Weights of a small GPT-style language model, trained from scratch on English Wikipedia: vocabulary 4096, untied embeddings.
Each number is 200 + 30 x the weight over its row's rms, rounded and kept within 0 to 999. Layers, rows and columns count from 0. The size before them is the row's rms in percent of the matrix's.

# up: layer 5 MLP up, 704x256, rms 0.0604, rows 383-417, columns 192-255
# down: layer 5 MLP down (transposed), 704x256, rms 0.0583, rows 383-417, columns 192-255
# gate: layer 5 MLP gate, 704x256, rms 0.0639, rows 384-418, columns 192-255
up383,101,173,272,150,177,227,150,213,228,162,227,182,182,233,224,182,191,219,188,167,195,208,189,275,203,180,212,236,192,197,166,148,201,239,180,153,221,225,207,171,256,200,162,215,213,147,254,207,209,188,270,234,171,227,174,200,224,233,215,240,183,177,179,223,194
down383,101,204,197,190,140,191,204,133,188,177,273,158,187,158,174,247,227,155,218,184,208,204,190,211,213,198,137,190,202,150,214,207,244,170,195,224,223,208,176,207,238,205,278,197,221,210,158,187,218,218,252,175,214,165,207,212,191,160,155,201,167,181,168,191,147
gate384,091,180,227,165,190,206,186,188,171,221,168,184,220,213,175,207,312,152,225,196,203,204,177,179,198,249,224,197,209,218,207,231,187,145,246,231,177,253,197,225,156,183,219,219,184,185,189,160,229,252,196,194,218,216,152,222,167,233,196,155,183,206,198,220,222
up384,084,180,201,147,206,217,190,214,180,201,234,207,225,219,185,181,233,203,246,163,178,234,206,193,201,197,198,202,198,173,151,200,182,178,205,224,202,170,174,280,172,248,208,203,183,155,196,248,193,209,185,191,167,227,180,189,163,227,176,197,139,227,181,256,219
down384,091,224,173,216,255,238,213,186,207,228,188,195,222,180,183,218,169,216,247,171,187,205,180,242,238,134,175,190,225,156,229,218,273,200,197,227,213,176,160,262,214,212,181,207,176,195,193,277,219,178,185,185,216,239,228,181,172,160,177,233,201,220,216,245,148
gate385,100,222,249,181,216,149,190,179,195,168,190,196,205,189,179,162,185,196,223,228,211,204,133,193,245,198,220,184,227,194,202,191,218,212,250,206,157,177,211,182,254,168,207,234,181,217,160,239,200,203,159,171,221,213,206,260,171,174,214,193,206,198,200,195,247
up385,101,183,208,176,155,264,194,211,230,215,209,186,201,211,237,225,228,168,198,238,232,190,186,225,191,174,214,202,217,173,241,176,197,219,195,202,206,146,185,208,173,173,142,141,217,175,206,218,229,173,189,194,192,126,229,177,179,186,166,205,187,238,197,201,180
down385,104,246,151,185,245,133,202,216,173,213,205,193,242,194,160,131,194,236,192,186,223,232,169,204,209,205,177,218,176,208,199,171,245,202,238,175,165,215,208,213,226,187,198,250,181,190,208,225,170,183,203,174,196,271,144,262,160,197,209,203,193,202,217,157,279
gate386,098,210,262,232,185,243,236,245,217,178,235,227,180,217,189,179,220,211,183,133,222,203,218,181,229,214,197,185,161,231,243,178,204,157,218,192,230,192,184,211,205,183,229,221,175,180,197,169,177,175,216,212,178,158,198,167,171,219,218,210,208,197,217,202,173
up386,095,174,202,209,187,229,187,174,182,170,208,147,249,233,237,186,158,176,228,225,195,204,247,159,198,176,140,191,191,204,168,210,203,209,172,231,157,194,189,199,272,216,141,244,184,241,202,214,179,220,229,250,196,242,176,266,200,150,194,211,157,219,244,174,194
down386,100,231,220,228,183,238,170,174,178,175,162,215,203,170,175,168,192,218,166,205,268,175,170,217,245,185,171,164,200,212,198,202,230,216,228,132,228,197,207,196,230,242,193,181,208,191,146,241,160,209,159,189,296,227,206,253,227,182,211,178,192,209,174,185,156
gate387,102,293,188,165,200,171,191,164,180,233,185,243,167,208,233,189,203,183,224,258,193,203,252,225,199,180,199,158,204,169,208,160,183,255,180,207,171,223,227,228,231,189,269,230,229,173,183,201,168,194,246,166,209,181,214,189,152,217,217,173,219,232,194,208,148
up387,099,243,191,167,175,202,199,232,166,215,214,272,180,209,220,215,192,215,223,172,188,210,206,152,202,201,228,260,147,219,157,175,193,237,217,213,206,230,229,201,161,131,164,273,248,193,169,164,168,237,198,239,204,161,187,184,212,242,271,210,245,220,199,143,216
down387,100,203,180,199,266,197,159,209,218,194,187,193,204,185,210,150,187,224,183,231,176,206,252,160,193,167,182,223,203,193,174,190,269,223,190,251,269,234,172,200,204,154,185,235,213,205,192,198,152,219,179,243,201,174,204,146,227,267,200,172,149,272,197,187,190
gate388,094,175,165,203,225,195,191,179,236,186,196,219,188,180,215,194,199,220,168,185,216,175,244,187,155,177,213,210,162,167,196,191,196,222,181,227,171,210,210,207,154,200,167,193,259,158,192,150,216,244,182,182,243,188,257,156,210,245,243,227,202,163,214,237,275
up388,096,188,171,199,204,191,207,165,167,196,178,177,207,226,206,204,186,211,203,147,194,231,156,171,220,202,188,222,234,188,189,253,227,195,199,275,214,203,168,186,211,182,182,196,176,234,204,203,196,223,227,214,200,176,185,216,167,172,223,167,188,203,245,196,137
down388,098,222,197,219,182,194,200,263,220,203,169,196,218,237,175,203,192,221,202,272,159,147,180,207,173,160,229,164,214,230,190,146,139,199,220,202,238,211,222,255,194,235,205,164,220,191,191,155,180,196,159,184,161,201,221,193,177,195,202,166,222,189,202,218,238
gate389,113,227,168,181,187,194,228,279,208,235,234,175,167,180,252,235,174,221,119,219,187,146,197,206,222,264,141,221,189,181,193,186,197,157,230,206,233,185,234,137,174,166,167,214,167,185,198,209,212,208,197,254,227,211,215,196,206,251,204,172,205,229,181,217,216
up389,111,182,225,205,199,156,148,178,200,191,144,193,231,180,155,171,303,171,221,182,224,212,195,184,205,184,226,163,184,193,270,198,189,225,177,189,162,220,182,286,217,212,174,197,244,214,195,174,248,179,223,178,202,206,152,164,193,192,197,200,191,155,203,213,192
down389,107,222,151,190,193,207,197,211,220,246,182,181,181,204,222,229,168,220,135,239,219,192,196,200,221,235,161,191,182,189,237,253,29,195,205,183,211,217,223,190,163,192,147,175,184,148,216,180,201,231,218,256,238,213,180,166,200,261,224,192,169,212,199,230,205
gate390,101,224,214,250,173,234,172,225,187,214,190,132,199,164,198,212,194,187,196,232,226,210,223,208,155,201,215,153,238,220,215,146,197,164,192,229,232,181,155,219,240,236,121,237,244,234,185,171,240,250,192,213,216,230,177,196,211,192,227,158,213,200,193,198,255
up390,103,206,208,224,227,236,172,237,176,162,223,224,156,205,190,188,155,246,236,173,179,256,140,297,147,185,230,186,225,192,187,177,195,237,200,208,183,171,153,216,207,285,216,212,271,222,210,216,203,232,194,212,174,233,231,137,214,189,223,219,202,204,223,167,276
down390,106,197,173,176,224,162,192,230,219,168,229,244,179,206,157,166,185,252,220,160,225,192,160,227,215,158,186,176,178,160,193,210,176,157,197,188,147,197,179,218,191,225,240,186,187,187,204,244,206,153,187,211,193,209,216,196,217,183,183,240,174,141,197,176,256
gate391,100,209,224,199,235,196,205,189,199,211,178,192,236,182,201,233,206,209,207,168,135,226,130,205,199,240,211,258,267,189,193,260,225,188,224,167,235,139,213,186,209,213,194,179,179,200,183,232,157,230,217,245,189,181,215,209,209,216,213,169,197,226,270,165,162
up391,099,214,225,147,207,235,192,230,251,223,235,201,218,238,161,202,162,226,227,192,185,269,148,173,270,242,209,190,171,245,223,190,190,209,172,232,169,166,202,171,212,176,178,200,257,209,222,198,218,209,184,214,192,171,232,154,228,176,211,214,190,182,203,222,150
down391,103,198,221,217,203,218,219,225,217,211,156,272,199,176,158,222,210,196,176,176,179,170,210,230,204,206,200,218,157,190,225,199,192,230,207,256,310,179,270,223,141,182,196,199,200,236,207,220,165,197,245,237,235,200,191,221,199,171,190,219,221,223,185,158,240
gate392,095,228,206,242,214,219,178,179,178,188,135,269,206,178,183,176,165,211,202,224,181,201,223,211,218,222,180,162,156,225,132,212,214,205,208,194,164,236,155,204,209,217,199,197,237,149,204,189,185,171,302,184,178,230,261,244,249,169,199,217,138,267,194,127,148
up392,097,189,175,183,169,181,195,159,179,193,159,190,203,169,194,232,203,241,205,228,208,210,194,177,175,171,176,170,202,176,208,217,227,235,206,197,215,169,177,244,143,236,177,204,145,176,214,208,211,196,213,144,202,165,154,233,204,250,168,177,213,168,184,179,228
down392,100,218,238,278,189,202,213,162,241,165,215,167,165,214,227,172,180,207,212,220,233,148,201,214,228,196,224,211,217,194,199,205,96,205,196,228,234,163,198,177,219,205,207,242,223,248,206,189,202,215,135,203,200,176,178,130,184,133,199,228,241,212,174,250,216
gate393,091,187,168,168,171,137,185,201,219,152,217,149,200,167,194,201,220,216,173,167,188,182,227,122,216,178,154,200,197,232,212,192,201,173,187,225,198,219,231,137,198,187,189,218,200,211,205,132,188,158,189,226,200,197,178,206,211,222,138,116,203,134,185,161,205
up393,096,200,199,195,236,243,181,212,187,209,156,176,163,181,219,236,216,180,218,160,250,149,211,264,195,236,188,155,168,205,227,189,178,200,188,238,207,123,202,239,233,194,191,197,234,225,167,191,215,272,214,181,289,224,210,236,228,172,197,204,152,206,155,222,172
down393,095,167,203,174,256,201,245,196,192,188,206,184,197,200,255,208,186,177,185,196,216,93,244,212,189,142,221,218,194,138,239,154,209,187,187,260,214,220,256,208,216,215,216,186,200,224,204,165,215,236,219,160,213,181,202,239,209,144,157,120,176,140,187,234,187
gate394,100,250,247,170,211,226,169,229,216,193,207,197,172,229,227,220,215,179,200,218,178,160,197,176,236,177,187,203,170,178,196,159,210,205,221,230,248,238,165,189,204,219,242,247,144,230,183,149,195,199,225,214,215,197,198,218,168,237,203,187,181,153,123,142,222
up394,105,246,227,188,203,217,213,208,194,194,222,247,188,193,147,220,202,216,200,231,171,233,171,215,222,190,220,204,232,237,184,202,199,228,262,259,213,258,168,207,161,153,220,198,215,166,192,201,234,224,183,176,182,213,201,137,180,214,185,226,276,186,170,209,229
down394,107,209,183,169,184,185,202,160,197,163,200,243,176,204,206,169,250,193,238,174,181,208,202,186,210,248,232,233,224,206,214,200,240,167,211,194,170,170,249,194,197,211,166,166,168,174,211,213,151,119,197,187,173,222,183,228,173,246,192,214,248,196,274,272,223
gate395,111,171,215,188,194,192,212,208,187,202,233,211,212,200,262,191,208,248,137,203,214,207,188,160,215,214,184,218,191,243,175,211,190,177,229,135,181,262,198,127,178,193,218,221,250,184,190,166,173,239,211,231,213,232,166,191,133,223,183,189,215,171,169,231,223
up395,107,191,223,240,210,211,200,178,209,234,206,191,212,190,158,233,198,177,233,136,191,189,211,184,211,198,214,196,160,169,272,197,214,162,186,205,231,194,180,249,204,259,215,210,181,195,204,276,216,187,197,159,223,163,253,224,212,231,225,188,207,174,245,238,203
down395,097,227,209,177,205,161,225,179,176,200,250,162,207,223,176,185,131,181,214,190,227,159,187,206,219,180,195,206,184,156,207,173,61,213,174,159,217,215,170,181,235,194,221,189,203,221,170,211,179,185,148,195,186,157,227,195,160,222,158,190,188,221,165,254,216
gate396,105,213,241,221,185,195,201,186,209,205,224,198,169,221,222,167,203,167,198,215,248,191,210,170,222,227,233,147,193,152,239,200,187,190,155,265,245,172,207,201,230,164,220,229,234,218,212,211,174,199,154,218,183,248,232,179,195,189,183,191,231,157,161,161,204
up396,103,177,161,157,201,162,172,193,217,209,203,204,249,228,189,248,207,197,202,242,183,229,181,210,167,191,153,227,195,211,196,201,179,215,244,195,197,218,198,203,163,217,118,209,183,148,186,184,242,244,210,188,170,191,167,238,196,218,186,180,164,226,202,224,205
down396,098,273,198,246,193,230,226,155,195,186,228,198,213,223,237,177,202,165,174,205,241,169,216,165,190,248,242,175,174,191,190,232,171,174,146,176,234,193,168,227,214,180,199,216,238,242,169,221,191,209,147,201,207,242,239,159,184,152,194,188,200,225,170,182,151
gate397,091,196,182,160,205,228,246,190,199,220,211,189,206,205,221,183,183,231,166,216,222,190,154,153,260,244,198,192,221,166,217,182,162,212,192,203,166,161,200,190,139,210,195,210,212,180,204,164,198,167,181,205,202,242,181,238,194,213,178,209,196,188,212,269,201
up397,093,190,204,168,214,163,193,188,162,192,152,154,204,205,178,195,213,189,222,207,232,267,246,197,196,191,226,172,206,169,210,235,217,189,216,200,244,218,211,170,206,113,195,150,187,234,192,231,176,233,196,181,292,161,204,169,201,243,206,185,163,241,157,184,191
down397,096,185,229,220,219,209,235,161,216,180,198,157,168,201,201,156,123,241,183,192,158,150,144,228,220,190,255,197,219,219,219,154,113,167,180,222,190,226,243,204,176,193,218,208,172,211,196,226,112,206,225,200,197,189,209,161,170,181,204,210,179,156,202,198,211
gate398,103,154,208,216,195,233,245,238,179,236,185,169,195,242,159,186,222,189,172,211,182,178,153,184,220,206,235,163,178,196,153,188,196,139,204,221,224,227,211,177,134,149,195,187,142,254,180,167,186,225,220,143,217,230,203,285,179,234,192,175,198,150,168,190,176
up398,105,219,193,167,242,215,205,186,250,209,139,189,235,163,170,263,159,160,186,178,199,257,227,205,172,242,168,214,211,227,205,229,210,231,204,205,211,191,169,194,230,166,213,226,204,167,166,190,241,219,210,199,220,196,200,217,247,180,240,156,177,226,183,182,185
down398,104,195,145,165,176,236,256,241,194,212,194,188,135,210,176,199,176,206,189,165,177,240,143,235,178,242,254,207,186,215,174,183,168,176,189,192,204,192,195,148,176,142,215,158,157,222,212,200,184,214,199,230,179,206,231,241,185,240,173,183,152,184,218,185,192
gate399,101,224,225,224,180,217,153,175,213,181,163,175,188,217,176,166,233,223,177,219,188,216,159,162,233,245,234,222,187,201,190,223,211,209,211,169,157,208,210,232,178,198,190,191,186,166,239,146,171,169,223,199,174,259,226,197,168,234,203,245,238,165,198,199,204
up399,103,168,213,213,144,192,185,182,200,180,179,223,191,182,182,210,219,195,192,223,252,180,231,193,193,196,185,185,187,191,202,217,202,206,223,215,202,221,208,223,199,196,238,211,154,183,194,171,225,197,248,231,215,202,164,219,214,219,188,153,220,238,201,215,153
down399,105,204,204,199,208,200,175,228,166,128,182,171,198,168,218,198,193,198,191,228,140,239,177,187,185,225,194,185,180,133,185,212,290,237,196,207,164,184,189,202,194,228,187,211,181,198,164,228,238,189,169,206,204,225,238,177,208,170,235,217,141,167,203,218,269
gate400,105,246,235,166,179,221,198,218,248,164,175,196,198,167,190,213,208,171,145,229,163,199,242,225,179,207,183,162,230,231,234,184,168,199,207,176,214,173,201,178,215,200,185,216,212,211,199,273,248,171,200,230,212,189,198,181,250,186,186,212,194,229,198,157,207
up400,109,224,231,278,128,203,176,186,220,218,186,222,238,261,189,169,187,207,216,196,184,190,177,234,149,195,219,168,267,196,181,252,184,195,207,205,214,176,213,185,243,231,224,182,228,200,191,207,253,177,219,188,169,175,189,216,215,196,232,168,173,191,197,230,225
down400,108,234,215,209,167,237,189,200,183,177,179,192,208,281,201,197,225,175,226,136,150,247,241,233,181,185,194,228,176,154,217,255,150,196,160,188,158,211,200,184,197,231,200,213,218,196,236,244,221,176,205,259,173,195,175,179,237,232,272,153,172,229,194,206,229
gate401,095,225,158,227,194,158,163,214,204,198,194,204,158,198,240,174,191,164,248,167,179,189,194,193,145,205,218,196,201,211,237,201,194,176,231,264,249,201,165,152,217,236,185,179,235,181,166,224,191,254,196,221,191,209,246,210,179,250,162,209,278,220,221,156,188
up401,097,256,182,254,217,171,158,207,167,210,149,187,212,204,185,198,255,174,212,235,204,203,225,158,127,220,179,209,204,181,275,252,190,233,234,169,211,192,190,184,248,189,172,121,197,257,114,194,208,235,149,197,187,198,216,180,190,117,175,206,221,224,223,265,208
down401,095,163,210,181,231,223,177,199,188,174,213,162,184,185,237,182,216,288,229,215,138,231,164,174,180,220,196,154,225,191,213,199,286,213,167,216,262,203,219,151,205,252,126,191,184,185,251,215,189,183,233,190,190,186,151,247,188,219,196,241,210,238,206,189,176
gate402,106,121,191,234,158,167,200,219,204,190,224,177,190,182,120,250,189,284,225,223,153,180,151,196,238,163,167,201,182,193,201,210,161,158,171,204,177,161,213,183,225,179,164,164,174,181,197,246,222,221,184,197,236,197,152,265,198,164,217,198,142,225,97,227,169
up402,102,201,148,241,273,245,225,190,191,203,152,190,226,203,233,218,212,201,226,158,198,184,243,183,195,164,217,187,218,167,206,183,244,190,220,270,215,251,197,195,171,231,186,169,224,210,174,178,216,214,178,175,144,232,255,220,207,232,179,175,238,160,220,186,217
down402,098,191,151,251,237,209,201,207,205,180,261,242,247,214,199,187,251,209,217,224,180,177,172,176,200,166,239,174,205,185,164,200,162,182,227,220,167,234,219,213,229,235,168,200,233,194,208,174,198,216,215,162,228,180,211,205,236,238,217,188,176,166,270,201,238
gate403,092,225,185,223,175,241,182,189,166,203,190,231,178,215,184,178,182,182,205,211,205,189,198,206,229,198,162,169,197,217,166,205,167,167,215,221,207,183,221,174,247,246,212,245,223,171,208,219,189,217,197,172,213,258,204,236,202,169,155,213,194,279,154,200,215
up403,093,198,170,211,188,200,244,213,168,186,181,250,240,181,197,163,189,187,169,206,185,232,201,240,197,202,195,199,198,199,186,193,202,204,237,253,234,204,192,150,185,194,216,179,191,230,267,221,183,153,241,203,225,203,161,209,266,223,222,210,187,255,160,169,214
down403,098,232,168,149,200,157,190,207,217,218,213,223,233,148,189,153,200,263,163,194,210,183,213,208,176,217,192,140,188,236,193,208,185,244,223,192,165,270,211,211,248,195,196,231,215,203,215,213,253,202,236,209,170,219,195,208,184,208,185,207,202,196,210,208,190
gate404,098,160,154,171,165,157,237,211,231,194,222,167,185,204,223,212,223,244,202,179,240,188,205,203,216,231,149,183,235,232,216,173,196,207,173,139,172,247,179,190,174,205,221,206,226,226,215,164,184,188,227,181,241,210,211,187,184,157,214,230,150,220,120,225,232
up404,102,267,214,208,222,189,223,205,189,232,205,200,175,124,206,185,197,178,208,252,221,170,158,201,161,220,221,156,170,227,206,195,188,200,231,230,242,217,166,220,234,219,171,204,185,216,241,150,169,188,262,236,196,162,188,153,196,193,242,261,255,200,225,184,212
down404,103,240,260,192,172,242,148,231,234,245,136,215,203,193,262,204,213,141,153,181,266,180,179,244,204,229,253,189,183,191,236,183,230,161,190,207,225,229,210,222,196,190,196,229,216,209,192,189,207,183,229,191,229,176,171,191,216,218,243,252,271,216,188,179,202
gate405,098,162,228,218,209,218,200,223,195,255,171,161,175,188,184,147,149,208,186,247,225,163,205,193,156,190,193,201,171,242,163,193,188,159,208,193,194,194,202,160,229,208,202,193,220,239,196,227,211,116,199,223,176,193,248,194,214,213,257,220,238,149,164,271,175
up405,098,207,231,182,223,253,214,178,179,235,226,156,225,237,142,202,241,206,193,190,175,187,247,204,208,209,198,157,148,221,198,143,202,209,190,230,187,217,214,184,222,205,219,125,135,195,190,224,229,182,184,225,193,230,191,155,227,240,214,259,223,241,155,186,225
down405,104,187,177,192,203,205,142,188,269,255,228,231,163,254,172,206,169,219,224,221,160,226,179,196,256,153,206,217,196,206,232,167,182,179,176,176,173,219,174,259,175,154,205,198,206,189,235,142,234,170,192,228,234,169,185,226,195,207,294,202,190,213,202,203,216
gate406,097,188,162,164,143,127,162,248,175,262,204,166,182,237,250,141,209,162,215,191,221,242,160,217,225,181,224,267,182,204,160,195,179,133,204,171,206,234,221,186,198,231,206,201,184,164,202,206,208,208,170,240,227,194,244,213,194,212,226,166,184,175,236,177,228
up406,102,222,176,182,249,192,259,186,217,178,231,156,168,224,197,183,211,266,250,163,200,191,221,224,194,192,248,149,229,233,242,230,211,262,206,191,193,164,188,154,210,153,180,148,176,232,199,185,168,190,220,174,167,229,218,179,179,194,150,240,189,244,220,174,210
down406,098,175,159,126,268,205,211,201,185,201,167,178,205,227,205,165,201,224,237,245,196,193,229,150,161,226,219,205,162,205,232,200,78,275,146,213,153,195,170,205,213,177,219,158,205,191,182,161,212,220,183,189,181,229,220,204,200,172,203,211,180,210,178,209,215
gate407,091,163,244,149,220,177,205,148,183,242,207,225,217,171,215,141,188,198,171,174,179,176,204,201,210,229,145,182,268,224,207,184,211,196,210,168,208,183,179,169,207,207,180,200,175,176,216,193,231,219,202,222,177,229,221,223,176,217,168,175,168,181,202,148,190
up407,093,239,204,171,217,193,199,160,197,211,255,224,192,220,226,150,176,233,203,204,166,168,124,208,223,249,166,214,171,137,191,236,230,253,158,198,193,222,214,174,202,209,212,154,176,200,204,221,220,177,140,233,143,195,161,185,187,210,182,221,132,209,239,149,193
down407,094,219,176,217,225,179,222,245,222,191,229,224,177,212,199,218,234,209,225,226,189,200,185,153,166,163,210,189,147,206,238,182,329,258,193,166,131,244,166,210,197,163,190,186,236,198,197,240,214,182,135,203,173,197,196,243,182,191,213,205,175,195,206,185,224
gate408,105,194,212,153,200,220,184,222,264,207,203,142,212,175,213,165,168,176,195,160,183,210,175,191,166,176,207,201,182,203,236,170,146,189,158,203,192,203,196,169,205,209,194,197,168,209,154,237,232,234,143,217,180,228,150,202,153,199,210,206,197,154,209,251,198
up408,106,246,219,237,180,160,231,259,189,143,214,262,203,266,209,220,204,226,264,218,196,193,186,176,202,263,132,231,217,222,198,248,192,247,219,222,215,190,157,203,180,197,222,257,229,197,246,193,213,148,200,178,197,188,204,154,203,246,207,217,178,280,141,178,173
down408,101,235,225,139,251,176,260,228,222,177,207,257,154,125,223,216,166,206,181,212,214,151,223,145,181,162,193,201,240,199,227,251,137,269,195,227,228,189,151,189,165,193,212,232,232,249,194,182,180,213,152,189,216,241,193,191,209,216,160,186,186,239,144,202,199
gate409,097,172,173,159,178,206,151,204,265,265,169,224,204,210,236,182,239,130,218,175,182,193,231,213,198,208,184,171,158,216,250,180,196,168,218,192,158,259,236,211,234,200,186,207,123,201,143,132,205,254,212,185,197,251,217,146,191,226,180,152,269,174,203,263,166
up409,100,223,186,222,178,182,218,208,156,205,182,177,173,190,191,278,194,201,216,231,238,137,215,216,163,236,164,196,181,166,223,179,167,206,107,234,230,150,183,160,202,193,205,246,280,217,209,244,193,176,204,195,214,144,228,208,221,157,193,181,217,227,130,165,204
down409,100,208,186,266,122,180,186,222,185,190,251,163,215,187,212,218,206,139,186,223,200,150,198,189,235,215,246,186,203,172,205,197,223,233,170,238,143,123,173,176,245,222,204,192,214,208,165,188,214,201,192,185,186,204,172,150,214,210,222,180,231,219,153,146,215
gate410,097,238,192,231,223,238,240,199,187,173,231,186,185,177,222,221,217,221,136,162,220,192,146,226,240,229,193,199,211,230,209,241,189,191,208,214,183,231,196,265,196,224,192,285,264,182,170,170,195,201,214,213,214,162,267,193,222,223,222,199,187,181,190,208,212
up410,097,233,192,227,251,266,234,150,196,196,186,210,223,158,180,274,210,234,159,202,220,207,170,234,223,200,187,204,259,213,210,224,153,198,262,152,227,200,145,260,223,218,207,223,244,179,252,198,198,201,209,201,175,174,284,241,232,153,217,252,147,213,248,188,180
down410,095,216,194,206,164,221,241,231,175,191,232,217,233,203,192,229,238,194,167,160,213,160,248,260,164,144,166,210,234,207,218,188,283,180,266,221,264,240,247,180,228,191,202,144,192,194,180,218,251,185,255,186,181,220,169,119,199,220,199,216,243,260,188,206,206
gate411,109,135,200,237,202,178,210,213,202,280,193,189,203,185,208,207,181,134,208,185,212,199,227,162,192,218,211,172,226,181,277,190,170,163,225,214,190,189,197,150,220,224,181,187,179,203,211,167,244,221,143,201,181,190,202,243,189,186,170,231,225,181,155,234,204
up411,111,167,175,212,232,150,161,211,202,237,215,169,217,212,217,237,164,173,174,159,205,200,130,248,249,192,216,219,232,193,219,213,202,193,164,198,149,228,165,182,244,183,221,213,201,205,238,226,241,174,193,201,176,228,186,203,213,193,217,149,176,168,228,182,216
down411,111,164,207,152,212,170,173,185,162,208,156,170,184,203,245,203,204,192,238,214,186,171,132,153,223,212,189,204,236,185,184,228,256,183,208,215,212,231,184,187,241,260,196,239,173,164,224,211,236,190,205,200,232,184,161,240,210,186,166,194,232,188,171,168,189
gate412,095,204,193,155,197,215,150,227,183,198,206,179,212,185,158,180,199,186,218,188,216,211,189,195,210,198,156,157,210,180,206,188,194,196,228,203,230,137,234,193,230,189,221,212,213,210,181,168,162,175,227,145,189,253,235,165,179,185,192,174,202,169,237,176,174
up412,096,205,241,213,194,229,188,224,145,146,202,170,232,193,177,208,194,156,187,219,192,237,209,209,237,201,155,190,185,173,184,179,222,201,230,215,216,175,189,219,241,208,233,162,196,221,224,222,211,203,140,182,227,229,224,188,197,177,216,220,188,225,229,185,173
down412,094,201,209,181,213,233,221,219,172,240,217,175,226,177,214,193,236,152,190,183,206,226,163,233,158,164,191,260,165,236,180,214,251,202,193,161,196,265,201,190,183,227,222,226,195,183,209,219,182,157,183,224,171,176,230,275,171,209,221,242,200,244,208,192,232
gate413,115,265,191,228,201,191,214,258,214,244,180,239,236,195,161,237,236,195,189,234,206,186,248,180,200,224,164,187,241,226,163,174,196,213,178,261,189,184,218,209,195,173,224,238,163,209,191,202,272,204,215,137,201,163,235,194,203,172,195,187,198,185,199,223,252
up413,104,198,158,198,196,174,238,171,235,225,268,224,199,190,243,157,157,227,178,241,153,249,234,173,195,233,209,242,184,226,266,230,185,193,201,185,149,163,203,229,215,248,148,227,193,190,218,203,197,171,170,161,215,216,203,238,254,155,233,274,219,175,201,212,182
down413,112,197,229,213,211,219,181,178,219,126,194,186,152,234,201,165,199,164,213,210,187,248,176,184,194,205,203,201,161,265,190,215,270,227,222,139,166,191,137,222,134,236,207,214,164,173,222,172,209,201,142,251,161,184,186,283,208,222,201,160,238,161,174,220,200
gate414,092,227,200,216,191,135,222,193,161,181,196,195,221,170,227,182,206,205,196,225,164,220,216,198,186,231,244,193,223,190,212,202,187,186,230,201,198,201,233,178,192,164,166,199,179,180,184,179,213,211,237,191,201,154,152,185,153,223,184,163,206,205,200,165,188
up414,100,203,190,206,227,189,181,187,182,176,202,215,181,215,188,158,204,152,234,184,228,172,202,239,206,170,199,215,198,217,186,199,180,171,200,196,206,251,191,202,164,217,201,224,209,174,152,242,141,219,207,175,195,244,175,208,201,245,157,163,229,204,210,165,193
down414,101,164,253,190,194,206,183,172,162,188,218,222,218,196,201,170,240,162,202,207,204,129,194,146,191,200,233,186,190,161,242,230,247,200,198,218,195,266,167,211,172,191,211,198,171,221,139,155,190,225,188,165,239,189,191,195,236,215,227,176,202,232,218,219,182
gate415,103,228,203,175,207,172,182,216,219,194,214,223,183,229,183,248,201,210,218,215,221,200,155,198,220,206,168,176,230,204,172,200,227,147,121,211,190,230,182,213,174,195,199,238,225,169,177,211,177,168,193,180,224,160,271,153,201,190,171,176,225,190,168,177,254
up415,102,219,191,250,155,145,269,214,227,218,214,207,214,155,197,165,176,165,210,155,191,239,189,225,191,189,237,203,178,226,186,178,212,211,257,233,235,195,145,222,200,171,241,167,156,181,187,207,183,201,195,213,169,192,136,167,194,235,230,182,204,210,222,189,167
down415,105,190,195,208,159,194,190,232,173,186,196,241,227,225,168,159,190,215,201,205,201,205,162,173,234,191,195,194,173,172,218,178,204,159,210,200,219,242,195,207,200,205,218,199,182,169,207,236,176,217,192,216,181,214,231,207,214,193,202,196,165,182,223,158,192
gate416,095,215,218,218,179,180,197,254,154,184,204,243,188,205,165,232,202,199,228,235,171,180,210,198,205,221,178,183,199,194,183,154,216,189,227,189,207,194,149,255,242,226,238,245,193,184,200,155,161,171,211,197,156,214,227,203,218,245,203,204,251,206,165,158,212
up416,098,191,217,203,185,194,181,222,184,240,172,199,242,167,186,239,209,235,205,213,231,197,207,163,244,183,276,205,177,216,200,254,215,248,260,218,292,206,166,172,149,221,192,140,227,202,211,187,191,196,188,145,190,199,154,200,225,230,188,216,210,181,156,203,214
down416,099,196,176,204,144,179,191,216,169,220,197,216,190,202,196,217,185,183,253,177,182,191,188,170,165,206,151,226,179,197,206,159,188,234,183,194,133,166,197,185,224,249,228,218,193,179,165,258,248,228,214,152,178,233,204,182,244,97,214,205,205,249,193,197,219
gate417,105,164,203,163,253,180,216,199,218,212,139,201,163,203,189,262,152,233,158,221,226,245,207,175,208,191,237,191,164,176,190,193,208,159,153,226,244,250,164,204,164,243,180,238,244,212,182,268,163,208,221,217,249,127,183,159,171,179,243,204,167,252,215,197,155
up417,104,196,183,239,226,140,183,165,174,226,154,154,153,194,262,183,209,233,191,212,217,209,199,195,147,162,226,200,170,201,186,223,192,175,190,171,219,212,206,189,176,261,206,188,175,203,167,191,190,273,237,184,209,176,222,240,166,147,210,214,204,174,199,198,215
down417,105,213,221,170,233,138,242,228,212,176,226,190,236,197,175,200,183,294,240,165,264,200,188,218,218,236,195,187,177,216,177,162,251,210,168,205,225,166,179,213,255,193,191,153,226,234,234,204,213,187,210,162,201,218,191,177,211,238,227,196,196,223,224,174,198
gate418,101,195,159,186,151,130,203,211,214,203,167,199,185,148,188,229,205,184,154,261,209,189,217,215,204,223,177,166,201,212,198,216,170,90,231,219,235,231,182,227,191,194,194,222,257,210,154,204,251,246,221,159,165,218,206,147,121,207,189,142,176,146,207,274,167